Each number is 128 + 24 x the weight over its row's rms, rounded and kept within 0 to 255. Layers, rows and columns count from 0. Numbers have three digits each. The size before them is the row's rms in percent of the matrix's.

# layer 5 attention output (transposed), 512x512, rms 0.347, rows 370-383, columns 256-383
090:112105132203160133126120118131104087125181092118114148124134105116132129120165113129124101147135082099113115119158112098125125112138115082102113167133159138130117125151144105116107174098134125094074143137149145129128147133088164148087130158117123095129118144128113144130112101132185100154175175086175123094175111078121152118118168174146094146117134151155103147148169059099158152123131
093:151120144127144171094115112140099133119158115087136088152106114117096137115129134081074128107100175146170135133108147111144122140087133087130109132096135106123145177117105171140108119148138107139161118114127100159113105083120074125166122123136113129117081110151150129141136106105111116118126094175095130149091115105101155147110125130167116159124136137138117136213164140132120177155098
097:155132122141141163093119123139123109120130137156162089079155151083105139108136170152176110087091148165121130131135127139125151123091130131122118118135119154140143117159141121105139147123143123095142110131145138144118139153112160084168142165118185170126139139154132105122135154136133171174119106125093098100150072135133076122131186104120135160068083098141146096125127129147078115125119
092:144111120134143138146109179142122132119132147144147111117112120171132127133139134164101115167134133150116155157100149164105128115150138133166119118112148147124130149160136100090153128123191111135109142087164162175145088109122077075124082092100108126135144157136098134123134147124102155128103114082108088080136170157126093159098139170110149125128156095129129138184090101108116152129124
090:175107091155127146118137118120145169147104138144129133158177089106193110140140102108078177102098136114110173143130090104115143168131099129158134111182146110135118114106147130158141134158115084150118139109129155109112136113142085183114131143146140138129096122162114130147110093125095122090137158111140141120119127169123125133101122105161162103081149131133139212145160118088103134109098
091:097146119133110117144102101109124146104135114127116154131115157112114128103141115121166120173148132138129069130068141134149158134138114114145090174151068174155111163113112124109158164114141134131099119136127150097129137147082110169098125183146140146145131147117128181134112118142132139123131121110076152162141141149130128128123140150070125073111117166111166094156152112155092135105168
094:135143086090173144133125149124142156099141179103100080156113118109109160130143108170099133144114112147112093129111129098140135098120139143149083134097134131114085162103134130115152144121095158090186104124140122110117138100139173096141143137065106123126149168158104159101171147107097115130071128162141164113120089111166130084161115146133181117141120096124120129157174111087121119110099
094:136113116125144141144097117105131141132088095144128136129096119100133103110117125128164143138073130133138139136100144144122121144165104105132164105119144105112101141162136111126113105178143160151179184125112138150115086179099125110104129177165125105146125115139109130115121111122116093109097146119162113123137141134153149176138077149129141123159141173162136145127115137098114080169129
098:135141118116143131100136123165124091118114166130151145152129182129172162154107134155108127134119160170129148160125131130094093135170148173152155164129102159093167143085138092113119082159164104100135122139152112137142116116144140153175139125129137127144140131151143139134147131123108112099096066078091148134122089132158116129083142128151110172152089095199164136116177119158144112115094
090:145136156143119137115105098147128125122139109161122116145084113090194122117140125133162191107133151162131159180150141117113104149177170151146151159120101092126119105130135169139119115130140100115143131150111149157147118169168123146092114130100130137153137110137125123098149104124140138137142087112117115172152135133169093129142078141137106106134102132074131119151137133120139111165114
093:136115146132126155145118100104100144111083156127129126105168111121184152153111164117103111127099114174113094163133133154144119124172162142093070183139104196096147160115148129131157122141144107170142138114134132121125100148129121127120132130105091130133153108125136160142143077135073091112074134175136118144120132114133144103139166137115144172121118163149101076137129160115116114141177
086:128143151142126108166091101108142136112109093096103124114153135175151109134123097109152144123127119103112127110138116127113138173144132121112159115115154133083135135131159124107176137095119129154142089134148121150100149144124092157141124108125144143128175111121115139158167177075123114114156142130119140106151117135101080123141116100139117138100135156133147136117170109091111098152115
095:137125174116121147087134109124165127133125104104152111088136160129142141087120161133128094154140116107100163114170151154148157122150155129169132128118120172105109103108130149114145132092112105120121150154137149136103164146128133086093118128108092107146135148085143137160068133150122077107084119145177130147157137146105102179102100123117105140142131103150158161122151138140095148109125
093:094107127156122116087108105108125132105107135128136150140135095140140139157160191131117146166109126142152159094157171105110155151165143127118135129145134092127117128120125116140113125087131135101102172111150183162134127154125112105134104127126100141108132107146096094166172160132130096126178124131148147120133114135127100131133052130136146152136188131178126143154127135150127122177159
# layer 5 attention value, 512x512, rms 0.133, rows 371-383, columns 256-383
100:127147138153104125133146105104123111116148127094160123139075141111122144110119125124165116137093115080105161134154167120147120121187109134082129113102124154117114103095099120167154109058144149124096142106111105067146100113118135146122146141136120141119123141115116134140143179097130197155139140103117125132099111120134148199113117123089109132133114105092124154140117106108100094121129
103:114117129148074123095087133104151143139137133157104122116135117138187102099133167152142084116117107155153151138132113157152132090151113139142145146120139101106129141086114140164104080106137118136184131163103164089108142126153109157156096137141123132089128131104149152155166152135114173138114156153120112143108150129092129163136111140138136129120127177128118139116175136110116131152146
099:149155150111120105120132109137119148132089097129137162128132135110146118127140123101117151097124146099110106153115126160101106091122127130085138149072143105077140129111152096102073168126133139163093138140113126101126145117103141142124111105140131157120129131111142111154124161095109167157123137156091129194133108109078087109143127118139126120101149119121164115116137164174126112144125
096:157126157103107102130153105163091112129127080122122137133131113111082123118136146130137110122150151177152135111116109107168131090111098137160106147113136182128153106138110133076154137116141112127119085136160123127084139101124159102107120096122096143136138081102092111139174095124165129125115107118089138089105166100172129084174140099079120145150159111163122142161181125142125122139144
100:105134119129101101126152112127134142133122133152145112148116130147091122164084162122140105143149159133119195118156136110124112141124134145117123118123165155121144148135075133122174109130117095100150148140129104161136114140141100124121132161111156132153114130157119123151107141125094086138154127107164086113137143101134072100142158134143154136139157113173167142141128085151126139107156
101:166123144124110114122092091141107116136157168146134098125171114134153122073108080182154150153100130134115133150125127104123123122134132090128126167171152096112113113160098132132131123095182106105110107137097130096106103156115090124160145136183129161114111116129143122154111109103150081134115108097140129158102143165099090158111141164103127126122139143150138132105130145145123119147166
101:169087133088118132116142137140150128131125142161113096144125133107131107094135101152140126091128141102140147110088117111130141122108095122149144145197127114152171128120115085102124181090119086146126144102160108123151113127114132110125142134120144130119142124116113126154114121145148118147133156132137108166164143105116093097129100136156122089129147149133127107110149120109127142141138
100:114173104160109113115117120125137134134104151086142156126145122114092151081119125112099144185123128083146176140111123130120123143137125134109146132103138091116109169132128088120167130134153136114125164125143161171113142144159122118135131117144108142086121132114109180115097110160104139128139125151131155123106138131131132151190136135129144110084162128126200148120116120104130134095182
096:112126134100134117103102125135165182107147134120099154081153138161165101166115124187095093142122095153096128117098141153156132146127093116112103118133100155087138166108125120140080152108097098178115130109106134164084110140123141135141149157116105088125173101101112114125129118126103128136097148091086156141072106132167168071107143116146165126129106131174115115130161091151109108130162
098:101146142150139103143139181108158083135153131139076115129109105136133115157119104136111179137131127108125190126121147121120154134107074125113122132120154118110096147128070105127121114097103133130145120135137100115188105087148148134111125168160127126116102116183113130107134101169121117112114138125151109116119178153123121140129148125137129136111151173125128138100148116140114114120117
094:127099111111097133105154127137136113121126157133173132114129122120140147104157136118141118099147164155135092116128157122112131120121146121117116104123107139148133167141084152081097165122124125135099122141122114125119123112109140137130128162157159105103120143136159141134087134156119151127120102135144122132121205091140172160130126167132151115150148066145175187114165107119177129131148
098:081117113108165130139092136114114122106110130096096141154144123119136138096129078131115155123111153177143075127139120163123138095119089161154087123125095147071116173164109115160105107126118132118158148132118091156131125163106146113112114108122122127130128133143117135134157146128162140150147091139150110088155110099107129092122109150101136098139145118129134076098139170104120149194125
100:127107114133146163125111133142138141157089151130112100094150125131156144137129113149132119103166100091150151111113105162126139137144092114133111155134176137151143112084158135160112127113128080101138102114132111094085093191114160099108089130135148149141112142116154140129133165103155148145129096141084153136138139141110176138127136125128121126132073119127161144125079134061138126132098
# layer 5 attention query, 512x512, rms 0.13, rows 384-424, columns 256-383
102:118128139073132126104134121151106112174132174072119119117137122151169117160107087097161134122119155125141086159118112135135110118151096137114178123140117141113150157106124119132126118128130113127109101097084151128133152166133122100110123115130112152087135163130146134145144143090149134125128104143147109122152098122135132138132087088113112108152135136076173125157112131175144148084105
090:122107143141124138117143165209151123139125125180105142120148161151095160136135103144075133155144123169139115094157157151090118159115157142122110108143130143106133137168141143157126130129128135129131152131178171150116136072107110136150126092084092113121122151143095129106148134134159107167148131171102153158108196129139127090116202117169210142120116099160109123110099158109122113090119
089:130122094128102138148149165171116138113153069157098117094134130203098117090135094112154123132140119156149145106186194120117125126126147122105134105174140113133127115129162136133125098176114169134125163140125169143123136118113148143164166106104099139136140140129129154144128107112159091146146147117114140143097143152131134097110135143156202137105156130136107131119145148112127099057140
091:130125185136126144108131132185119098126130059175158130136131099143106152110120163140136077110141148131119134085156145127104083110119148130118153093140102125123138165144123103145136108112145126148132121149148176134109114132101147148138129157092143107151136113137137139122098119137094130143111138163117128113122134171123114099110112108139140131156127115158099116137111167126164068125143
095:135138125123138119108114136095136113129143179119129134137154116122123127126119135121085099153147121110115093166090045114129118148131122142130140145099129147117145114083088134115124137100121099115110121129103082106131117134154078138111129149143138142138148119105134151120151133134098176078119125167120121128127091108096108179128114131092080061145082131120136114152129113123139142202111
095:112164146110175110059128122098120163136120088133100086135124133148134103074114128177099103145142107115123125149109138132137093117143165095128096125140117120128132124100123176123080103108117107108082124165183188114118109131086110145110147120096121137113110114133115166075145096086123126111102147086119105090102151134141165128099036118135181106124137149149095116155146141145137121172142
097:167107145119126135102107133127151060153121153129136147106124149121148106110110136163129059109124134112085102125124135074089109093135145128134109105135096150118127122164117097125165120163137101181159163140159173153119108123117113126138109123106143068102152143130122133108128124098107133126139127168132132165122115133110140095066125120141138104127093084130122107100142139130121128111141
086:100123142077114127130125119147135114091121158141101155156122159122087100145103105115145163147145109156124132142128125137153119171140126123125131146146118132082106143161148115122102105088114139157144147145173149114117148079108142147163138118123116159110120195131150131088116129173171174152145126161117169162113177155147111111097149110148147146112137135116086135073105151162131148113088
103:115100123157133144141136094135089092114055095121146129164129138115103130135159130119128189149106158131142159119127130097169087173125117132154146157148144151139145170148119171140126139141131161172164128155103123143141116126121105139127143144146089108142114160154129135119125142135150121142096143120129142142122109137153150130133185143113118147144130141175169171143166064125121143145164
101:087105154127140158124113124155161137121103125124147140123148116100117197136124146150070118145086130096132101143133109062103105138122137152136136133114137176127147146129135099138111137110168127146125101160099137152140147151109083186123143134139158140133103109154151130145129135107061175095113100181126133158168114134101123159109136104101134128163102176150140127136121109151129161165118
096:114165154138120102135095156116116133107095105110145137112142138133184089146083134185113116102128149143113145126081137130121090119131132116175164136149126112126162122139104121146151183185121115140096087090108090156129086165156163134106101108150160088094136119146129118125138113096128132111074140108112117115097077090120133131114112131150112157116115086144133086147128150105114135140132
095:137111133086143116151168077117131160093152143142157148124124133126131118161119107106125137098109101128158121134129116111127107133059110147131168166123164112122166137182101115118111156155132109108155119132136112157149077119130141097139109125102112146137123105101127088140155109118110047145158128106138147072138145129141139119110108116144150179143135135133105177094128145101142116093112
101:135122149087124120153098147128127134125133147142112120132128138101114097114116111113094087120093129137146128137135098088124143141133125146136168118138125150167081131173124128137163120096159085144118106104147134130169131149090108128144111134171089090110125174141138104081135129154120120134159111132181123133139132134075121101123134121126149162147112042090146122174120133135174137071141
097:109130096149146073115162153131109134114140129181132150144109122161090162126141100125185110132089131153118162111132156132137152124073140146187141127152109079173152150122143144103138137103159107111142127119108111144173144069156119109130126113137109114118147140133107119095094184113109150133079140102095114107117159117131107119148161117159092155116164070124153154122094140156089099148160
101:141119117166093136147121128156157083112130068144110106151132137129098185143106104131135132116117092122085135123119117101140096125093142169107154159103082161186136128060116120157121116111121128123141107174123120177165101133157174119156144134143106118107149087137149140140158166138121119090101089199142115121103110155131154089146145116112137095171107150101133130101099149106118106122127
092:132144131118131107117157115124136132132137149152167089119143151135117123130107152170122132120133118145112142144078118151128130143150155107133116113158135127144133115120108105120123143120178089112119088116144126156112123168121119148151130113078155130160147122110142138109147179145117123138150106114154087166136100130127079160127097141134132156105135138109108072169096154144185099138132
102:152138146124151113169110139102163105112142108126132111118151091148119129118067142117127183145145086163063131130106066136090126137142122146141128151199131107097112176119090161145079155139097145122159128130149120144123150147149156151116166126148126123136126151132110123094127133136124165112106125089087105121112125121118082147092168153124122135116109099119115106121177141115135128116127
092:157122113146117109120105109073168118108100121134154192156174131098134139179109069112078183128135136101094193119153098121139102089102111149128126124095105105093164117113145145140143125108127087122132135162119131158143145123120125095116136103120126143096119143126122135100121101133102091121099153125123110128127138116165137133117085120145200121130153125122131170111125104094099163153164
101:072128129126140141123132150136107128109080128167112107098133127141183142114124165131097177151106118117152096122083138103103114156127130094147137110101115154094147129087094124110166173116151118146127144096158111096111112144146133135101094117131105114148102150158108160120133119089127158103123081137079124124152163119142136137128140052120108152150124141120120103157120137179127144139111
106:093098089106081142142124169113111078092118120149090142110099115138132106141127117117135121093141126108122167120163195101119138144099155125126141110137107133200146111133158118149120155087131161138106105132158115128055135103139115088130144149111126143133158104163144099161122132063128120136121138177061121120102118136123118146134097124125129173122150128147090142136104138116183054121117
095:103123134142091149125087161164122093117139080095147142113133130074120109166112126189142129153088106168127138109122148126143134138121149124133113107078136127150119121150156162110131179154134141091156116110139109107156147141123099127087136150129143131144143141065126129137100115138073064092144104091093141146100160130117126114127106121162072140144138130130102136150145142107164088144120
105:110107156103110138115150085131125138101123174143148154130128090138143111159114107132164138150183140161122155132142136107162167113120154119165148147115129154140115127137120151115143174081137167100145101122140136143115074089147137123158107134186165144113113135134140123118138138114147148129123080151131104138089125145143134134146124105115149126089144106174113188145126122128115130155099
101:116118090189094119151171171135149151127154108187086154119142166104178129125077122151110082115148121141114115146131130139165172138131115125091124133096127137183140107169093134116128093103117093116102153114122099097114116138116159105128103171124130115107112129106134163095144127166134124121120135117137115118106117128152102118126112163141084120139115134151090123133127150135131125141141
103:149110119094147138111135158147135118084123126151112130132163125143118135097120094127141127134123143133136140114124108114108136107131115142113118162138104172119160120149147166173110127140087086125117147155129135151164126149131113102141110133142131138118121149093107151136159119158131112178104149147163143165144151113142141113155147163123111102138134118122138078130145093134153134089105
104:134135123121172110109143125106096114146131119145132202144095137096092129125125125126144183158133117133098174157120168133134125157116075153132109116117101129148121150110141103118146149088104146132142160131103113140156135100168153087098134114144117117119110146110140118165120128147161059133155092144134183133163107147139154084147154096141158162159092134122127133077168109158141118064123
103:131133147123180136126115114066145160134151123112157139059081096153130106132157094131147127151136074071104139114184123162118104134134140114160139161154110125128179147164113111147134122165163104114137113166102157111128126173134129164153154172126131138152166059153115134128111110104103123134161167115097117131161111129135167110159169138130144171125149165141120109099127120148145118115100
103:144094101177128129126160079141096108145124115153133118133134106121089143133142132129152137120108132115136093123136128073118086093133145186118115128142116147161155104136105179131141158141121135125158119096138117109136124142115104139157137096141114126155089101161104155155146120151161129130117152116168141115099103127127151108092189137142096123141143122106133139129102115107108146130138
103:079140160132110134097109156110103083116146166154154137083126143138149110113161159114140139152134099108099147097131111101155135122173115111120141151152114134087141126102112132108120163103135114126128150133121121099140139125124137136124143137153095188159118122156122146094129146148117161111149140133156112150121151129107123106092108130156144125125135167127110101112116151119129129147122
101:157080135130107145109146143148122099130127135110138139166144116083111156120151156122092114127145135123123097129103139077132110071103111152139149127175108140121160152125124110118113104129152108149129126124115149131147163152129122174128110143104150159142148103104136158167114116117115113121159124163115126108118097140176139133128151108126130097103135115079127110178096125142111125143179
102:174144164161148127150124185132063138133115159121115070127109136143067130126158138124146119081110126114128085121104114145111132113121128124122139123146101108124145114155093112144123154122113179123109104133099157104165176126147166149154143134110146105162144111117094131123112085141140097087122129168124107102123126107130126107143126151125105180136139140116163114124121138103111091103090
106:110133148119116114100118095138128115129144110174152149135071090098141124110183116131095110145098125084109123149166143116121159121112107101100143137142138137089127132140151142160133132140113113122105109120130161151153162130118158114108107112158124109116127140129172119117100145143151131180111103161099158088131130067131120146092161173100163146110164151112169088157130100104112122149105
104:121137127180155111095117152169132150122140079150130140139114101106147133117145144103095150163128163149104134110134105114140170115137124134121084134101084128122116103115086105125124176081098140131158146142108171107094100132122153131113142181129163116108156109135134135155119107131105131087125122158130150185090129100126105148119139093135162166138119134130124152111128141135110130113135
095:105098104134137111117096174146133143116159130167112160124124159173123143164101095095097110185122102157165118115130153091129125149113099128159118106126155159111075157130131149166135132152132132137150110095130127134139150094106167100120134093072136130088126142113116157130127132134141083151109172140151137127104123169124088139127163172133222153133139122133118144121105117126117135099154
093:128117158165135125166149122159164135093089116174100112085129112118105133101169149135133100124119120144082139115104157167112141128136148133103127135128120111117160102092164124125090113128088099105125170176146162114164139109130143145152156129117134120132148127110123138137127147172132111158141140107141104141119106156107145110138102085184141147104157127141136097165194156116130129117143
088:146167125140139169134130122106123118104157108102117101145118122088119124114142186159133123089135147113116159127117115108083119070114116105124121107125106117162130124119102131171125101126143121117096132158135111112134089129148151176118143181126162133161152106107156130139116074098101120124089126111119094125135079127122149148130093111097115132141140131130122131165157101116140113153134
094:095128145145114108139090110113123175122074142123134161134107129100146130089184125143127144105111147115171147132113120149122120145122140120125137119128135099142136112115169140126113123103138108102114091148118162121165131129085067146090109092137124109128125160135134088117110161133159139109109093149177101153146126135136133153127056135175102120117138159083170097130145133172172132137125
087:116127108082134076120113108132101138126144161073107140098144136147094168107108072093207180124124117157140134121157151126152132153144124096135146138157128135113128162122114102126117109143080174150143134074135144166111179140176140114135135122163134180092098149124109129133102166152137130078182105125119125127115165132128088123153154109139092117142104096109158146082116109086133149104104
094:121155118112157141171128068079103135138111158090137124116120135110121110142153115153189118094095152127122102152087115100138171095162115102137136147122176113154112117116134087102103170156128155131142162135111104125098120123133101173114149087102177096105159162099127088134115118169098091107134118090146110120143106153117124127126083155116096077135077116105147111164150099119147102137163
095:138117102165095113139112172158144137143120112143105101073141156138114112150156147133125109101118143153128137172113142135097144147130163119133146112172091127145147085126132084091129151121134100135140152133145130100104143143138107156134106139108106137127143152153135123140135135146131124117141137154146126163161112134116174132105102119175137117151117145140122099132102101151152119148140
094:134131143099110126124161166139135133115155115156148129089172149134137096128069085129129099099103143121142171167122145115109109109127113114111121119139122099130133123147139103141134106153160128121154145147156153162111122137140144146137142124087121081147128131074101141124140130147157085158116157158177113133163106145139170076128076121164143118160125073140132100143104115100153084074148
103:158122085136151168169121127128140126113131118108098106121099122138139104113079070094159162097154106117139104110139159081105121108138127135132120137145087129110101130152115125126168159120105164185197141121139105121128153097129138101171105126149154149115143108106120122133122139097102136132128110188083087107145144183109101112142149170110151131128139142129112112138118121129133161110124
# layer 5 attention key, 512x512, rms 0.128, rows 384-424, columns 256-383
086:134116161131144117175152140069128115110119131109151128189119160125142130134083185066115148133117133127128186081119128114137126119129164136159109101103162159126144145114160127104119106125129090133134108113118155112149115126157124121095127108095125117125154120129142110172157112130123124146121120074143118139137111093141120111166088141135086124142112119150125099166180133167146131106162
090:120134112134121134148113132087119106085149118119145156134104087152124091157112134100129109124108163135118158141160122132168124097155130123141087138167147134138081182098129128144111189162167154141124110155095102124118115141121136133102144130125109166123139100164099115120119102156144168103143108090109120075109092109122134177106162173109125101125133090130139151155141090122101133117141
090:121166085124137108128102160138134129090107127096135156157159099133141101138137126130124110135129124130120154085103158173156133075111139117177076141131126135081107158143140191119093157115162123127129122127091150153144135133128140137144173152110147159127129149146122137161125148164129159109167158082090094133101119151116140163141166167104182105140143136102139141118117135111146125133138
099:107198130112161156128108137133156124100140117149143132118121087112145155144143124159137130175132108096113127131093156168115144103103116132143145168123118142130105120141100160097106146197137122117129147124100095127104122128148112108154147160141152093146156102160131158134144106098139132085124155078098153069069117175110159083115141159114183110114128156150114117139137102133084150161143
088:124131149142127128121159129080126141138154107145152106101096144133140139163120112115139128157133153086170127150132154086129118153095145139099151153117122115094099099156129119106121128156135130147126091124135106096069127117127140112134164078131093098129125102123146170146126121146099109118118089141090152106162086137157151108101081168146119143102126108134134113152139078104089148171132
097:163144097132102117180088126167125145104138075138127122122116152134099137113084123142175127111131111129159088108118166148123115117122115123115165113121134104102148094145114156118142146149139152161101166133099165081145131145139114106139107144135165146164136136106169134130136124098142138126122122227114134123125162146132131138181166100074135153131124170147098143109109147119075113102113
102:112156147150120155137100117132109128123128114170148129093134079111140136114118194148114132118151110096111129140143085153115157103115122138138111149107094115140108151119134138128113119105107134129103130131132109113116118153175166157108140126183148115111124162166115124091111093095131171088130162126144174107080091116151158118154124098135138093129140108147108123102146104101073142133076
089:160155108106114184110124185095131142119129144093115130114137100167126134103096094131156082137120174142150118089133153139123114091092122098123125141177167100110164170138115170142086119169154138098092132143110117171127167155102154152158155129149097107131144124172134136107121143152138155170129075095141143090094135138154152113160139104155107120122128095126157119142109140148140141091125
096:168123109130120106125136101144124089124144161140130100144147138187102136164131095122127123118102144130169128167096118129110174109130130166121133107091100120146142136126128110108158135102142107131106097144183114141127136097125080140142111112112163162084084154096110104130135130135079160105175101171127141149117172105095125102131188139111133135164140086134146154130122145158158117121098
097:123107105130089110102114114104142088124122166142140115154104150144109078126152142123133139131091143126128163150141132127121130116125091127087158087151135142108137144151171102108185169115107130134162107133125127138108135109134151170166135124164116141121179132114126091100129149147180100135160114157139118138109123095093112148089128125102108125161141088107149119096133101148151107105124
087:096164139160173097122110100128114123169138123123109134125122107131154154084094141148135172143120118131088099195094100126091133119122127110129130145113098170150107112131171130128129101152125130114078174125103131149122105151169132153133191103124135111154147105108103143126117113109113173135098155130096151121149120133123145139143155118095149122137151102147074113144189139124070186145149
096:108148109115138144149124092152152156133106144126160121158129103101090147161155148157132109117160131113147158144075145108097133104193158143091178136143116162126070078088144098113134100118087130118140116121111112124119108133148128116111116121138149096135145095120110139102092113169110118111101161138152096140115158137128163148157085069113137108128133122140105146118156127109137139116099
102:128140154105093152145143118135137170097154151151125108115084122139123135143171090154112117105136138112131140139133123127131114098139105173140153108143168145131171130077114118107136125114128176106130102107106107102122089099157167157135099141081116125124148124133121123109152104151120094114159138159171133091120119118117145110144126095138166118126120129159139105092121190143140130119110
095:117152101136113105184174133111154104121113122141113116103140128111213083096120157160153151103146098095158145158107140150145151120166160109127135137142137101108094139126121135204089097103146130146140140110132123141135134150131116068106135132108142113111140122128123117149164134111104113180149118138119094069113106147124103188105075159135136163092133144113061126157127153102086117138132
103:135153125152096107167135120171141090158146130119140123123107100172132105135114117109116138101133150157155135150131159124113143144150105161139102141125164138099136086106113084119153104141154148153098103139085136092122118145163136133096141113148111120133128151139139052131112147131080131134118129139134151148084130131128159159162121102112144131137152133157122165149138106122144146080114
090:122123111109101137157109116140140149092091152132082112125137146137122133116126054100140095140165134110097134116147160097139148161116152170148121140134168136132152114153113107118175119130144140134139117080136152142102134107122104147148062137118153144125153116120135105131105124134179121145151096106158153134104134112106114073104161138089097147125098111099171083131119128181139147117132
098:117142111137134121113142134122120140136120155128121110142113171143120107103116108115129101093131061100133094150142157142129172104149161129100136095146149128180117117132149160119176094142163154060133133119109091113132073119144131121132105086083110106139120113118114098120108130122135113116095186130144130098115121139144136134131129101175152149161138099118140147095123124143093048131099
090:084157143155134165118136152177122171109135118120107135082140141111133113098113144137146101135120093115120135137141107143096136154120142140116103120080126138135098149102132129109060134145112146095128190134096153093136132135115172115111154169164111116119155096122143143102109086065116125151135160131106151118124119149126123093139091105114109154111114137108090105128148117124094154130126
105:141080121118100138104129115111142146115112180141165176121126091130159119156147090106121147129126104104151093063100085155141123174149095132117123136115130140142136126114118104123097149148115149104116120133079097112146132113134115123126136127132184147128108114126124151119141141153111103147165140099111111172131101091127139110159101152123157133125135135132149155174130102145152108182141
101:134159130084170144146126097128140138131101110107154161138137116114161134133175089135130169141095106166157092122154150107094089113122101124114126151127108163127148152135137154138134099084121123111128152158131158142147142135137114148110115110164142138112058109102113094095135117119123142148124146147171144133097147136129112095147099105100148113153139114152106089117107158160081155093114
118:184110121087104168124127155090111112147130172130113148121142137116109066112139121065151080177114148156118129109133108090131096120095164131131108111153141139128110110126132129170167124124123156127168122117084121151126155144106093172144094142103131134119158136129112113130137142136114130161119110125111131117121106102106109140146177128155106086153124094094134084150073094153153103126109
099:162115076124125110142097149149177129146132171121135157134130134139133124104135106135132185175128148135111101111117146146112104131107139153130164158156122128117102125092155092121156104186164151111135109115112113125172150149091093112091117121133109125136171157087137080123098138176115113100154153109132115132132117074100095095110113158114130124121157126104146102131163157143167149110088
100:112107126149069134121122145112094108151132121124113091133132119138110134123179142109134125128127115084127090131130160084136103116119185111127104117157128117112125151129142143120118153154158117162132094062129136138104128133109086139127119119140139124152173183138134122133102140146184129112136119133168148104148112144082125136164134163128110131123127129145158106139105135097159135123098
101:146110168153077131120124088130121136180127166156101097138109140125105125141148111105149108121136131120142125159174094104131075150085130119147126093149149109118106098136098108108129082116138156155142117107135142144147070112119102090136159123133119140107161114099156081152109086119089134131148141128105117098150087154118158113138121135125103095098177149120124146121131136114120113165119
105:156115136124157128162132078133148147124173126168140119144102150131114104120126129133153122102128102114109106113135122107142132094146134109121143169127112146139125097138135167142060118123110097094091145131140142120121046169154148204148156120092110134111109124139138170115111106101121113078121128125139123129112096137125100118130095088136103081098144117137094131124162140110125155130146
101:132097161122128136111134076176131123127082165092128119157115143128129130125143129134113107101095113144171122099122139130165126156082172131117091091129129125167121142145167114154135120121105141099135115122118145158129128118128160153100119111177119093108116136128095154129186166119100149158146100159125134142109129095130118112060094144196116120125096127164090096144141110122157107101122
103:089165143133120072073112079138167140143174113144156091120106154152113155122157113126144073114140144165144145143117135142130126105151136079116151164107109127133139071129122147107144135116160123122097113159165132140134086150169115154139136151161142152097159144125126079082095120138157139106086120167170145145158181145083126115121100118119135124108109095109102149134128145107168125162097
104:144124136140113123146121130127116112090153118153128145131131127161162134089114163119129088102153080142131125084152142140130136114121110110122146147132130152080100163091178118135053120111139130095117103146115175132153146128151124160169138129117123095108148156145137119133146146108110089159175081118077153151087123136093093134131131137141147135119115104136142130142103122142173088146074
101:157155104121176106157143114165108130133136127105155135132071111108125106150111094125140113128130107105088147116131070125109187087129135113120128132072131137109127122152118181155150127148131104140117106143104146151169140153132146145122104103151149096110104153117149100145097129128098164119190128106115166088087134142134076107117152128147111183131134113145120147136112123129100125128120
105:108100103072107088114130085129109177141170100143133139142101105122121138099138090107109092189154175131105094134080125115123140152113164122123126169094143170125136094146149132134159121150117118174095177097154134152120098111143104130155104157130138142119078086118124168166103139152134137149152138149131117133106142145139114136143122142133129107105150138129108122127114153121141139129143
106:134132173157131129090141160130125136101154109046135131121151154143094137102113154111102116142154091192138145110096138123136106117141151118143115140082165137126105111160163099134125104096153143140129095153103136149124153110110111151123185071099092132128113091129119162160171134122075141140119145100086109145100146116110104134128117142165111128120074129123059160137125143150137114094130
101:113100161059151167164110127116159148111161126164136124121160142156140108100126137120093140144121122133114168143113138128182123124147087147138127116168112153121122149168102096137130156156139103134090099126144126149138149115134146094158138160108116132114133093174128106109073118169135166140152154128124126115146096131112122143115124127166101144170124089125154099129116076174120135125147
099:132118158153140104168138147119131109095113129127141146182135129142104112155133158137094133126129134167162130163096099142166142111137131143170150129137137117109160147132153128128111108105124103126135125133136182176115111174141147130135124102095089152135098126151116098127144132139143153126156120104091075128141123077132126161126151134142121059103105126081173155118102098160152104112168
088:135162145142127167111136120150103114152105081144131091112144108113109148109101081163109166154168112071146095101108133117133129104154108123148130145151102122137103152162097157101101114167141155108132159152128126158144129175118183115130119157138182127096111164178144109113137104116184137079130095143161170103138117109133139149101173119143108139129171157116099133065127128091098128134134
097:104129095112113137159120106149092138134092098136120104130107108156138144105121120131128124124148126075122123089176168131153110136150141110128138127116147144157118121162163144102148111133145152114137151125160120116133122143161161118142117137161142108134109167118142126103121151133161124116157100132173146155122155137062134164124145109074149143138147117160129120121158148087121167103114
092:114145091114105108176136095106108168134122118140086106168111123132140115108130104136132201140165105101138137107140154097130144120145138171141112133107159130106117126149112190086145092112129126122134162076141138099108118124172151087160129134155125119118137150093132118095138135145133125112107151066169133092130194097134105121112085103122139165134159122144118132093166091107092142153133
096:140108116136160134113146167141145151113183135166135167129107124140105114141084130117101120149124126180138164138165194133124159087125113082117121148161153123105159133126095133110137100172145125145122161132119164136129141142099112139113120099111093128161132125101130101133127087136156118143116116109109119094140102100152143120126155173179145120150144097104131126142092118129097069101115
101:076138085086142117160145113099115151145148118122102077158120095146091165116148145140152135101115124086143102114156131157147162112163149125095162104151100129175105129110131162093178139093105144122094110105145102120124108119187140111141117161126178105123106133142128111102122088103160151094108157136172140125134141092122131105150138068103113149173192127176145142103108128106139144132143
099:114128128125108144147110095110110185147141153145134104114118118114137174146142102121144109087134140110196128153137123098095136100140170136146112105127124112146119129137159141089160100128133134101144104155096097100109133101134148149143109127141146140117109154136097131113119109154082155149167102160172120128136164100098111104138083114102130187153130154122183110105139131113132148125116
101:151125136150118100161089122176138138157133121120122154142123125112133179092119137119115157110146123123129139149109085154112093157112104106105184122127100167113152100155104149114125101094082163114094122125150143098146126159128136177102106134137174151128129106121115157119126140131140148110142159186125123170124158124112111135134147148060156115096147156094140102095187161139102143124110
100:117157084111122139117153125097092120155087119094155140129112089138120114119148141125138122114106113134140132094126111149091107124111121135151124125122129121138108109154156134101099151129115137097157151159137086116088167103136107124139121072127117136114107119141154165121107152133118108160163121113111143127127138129113112099098137114105128153132111119118110138157102117140111147145113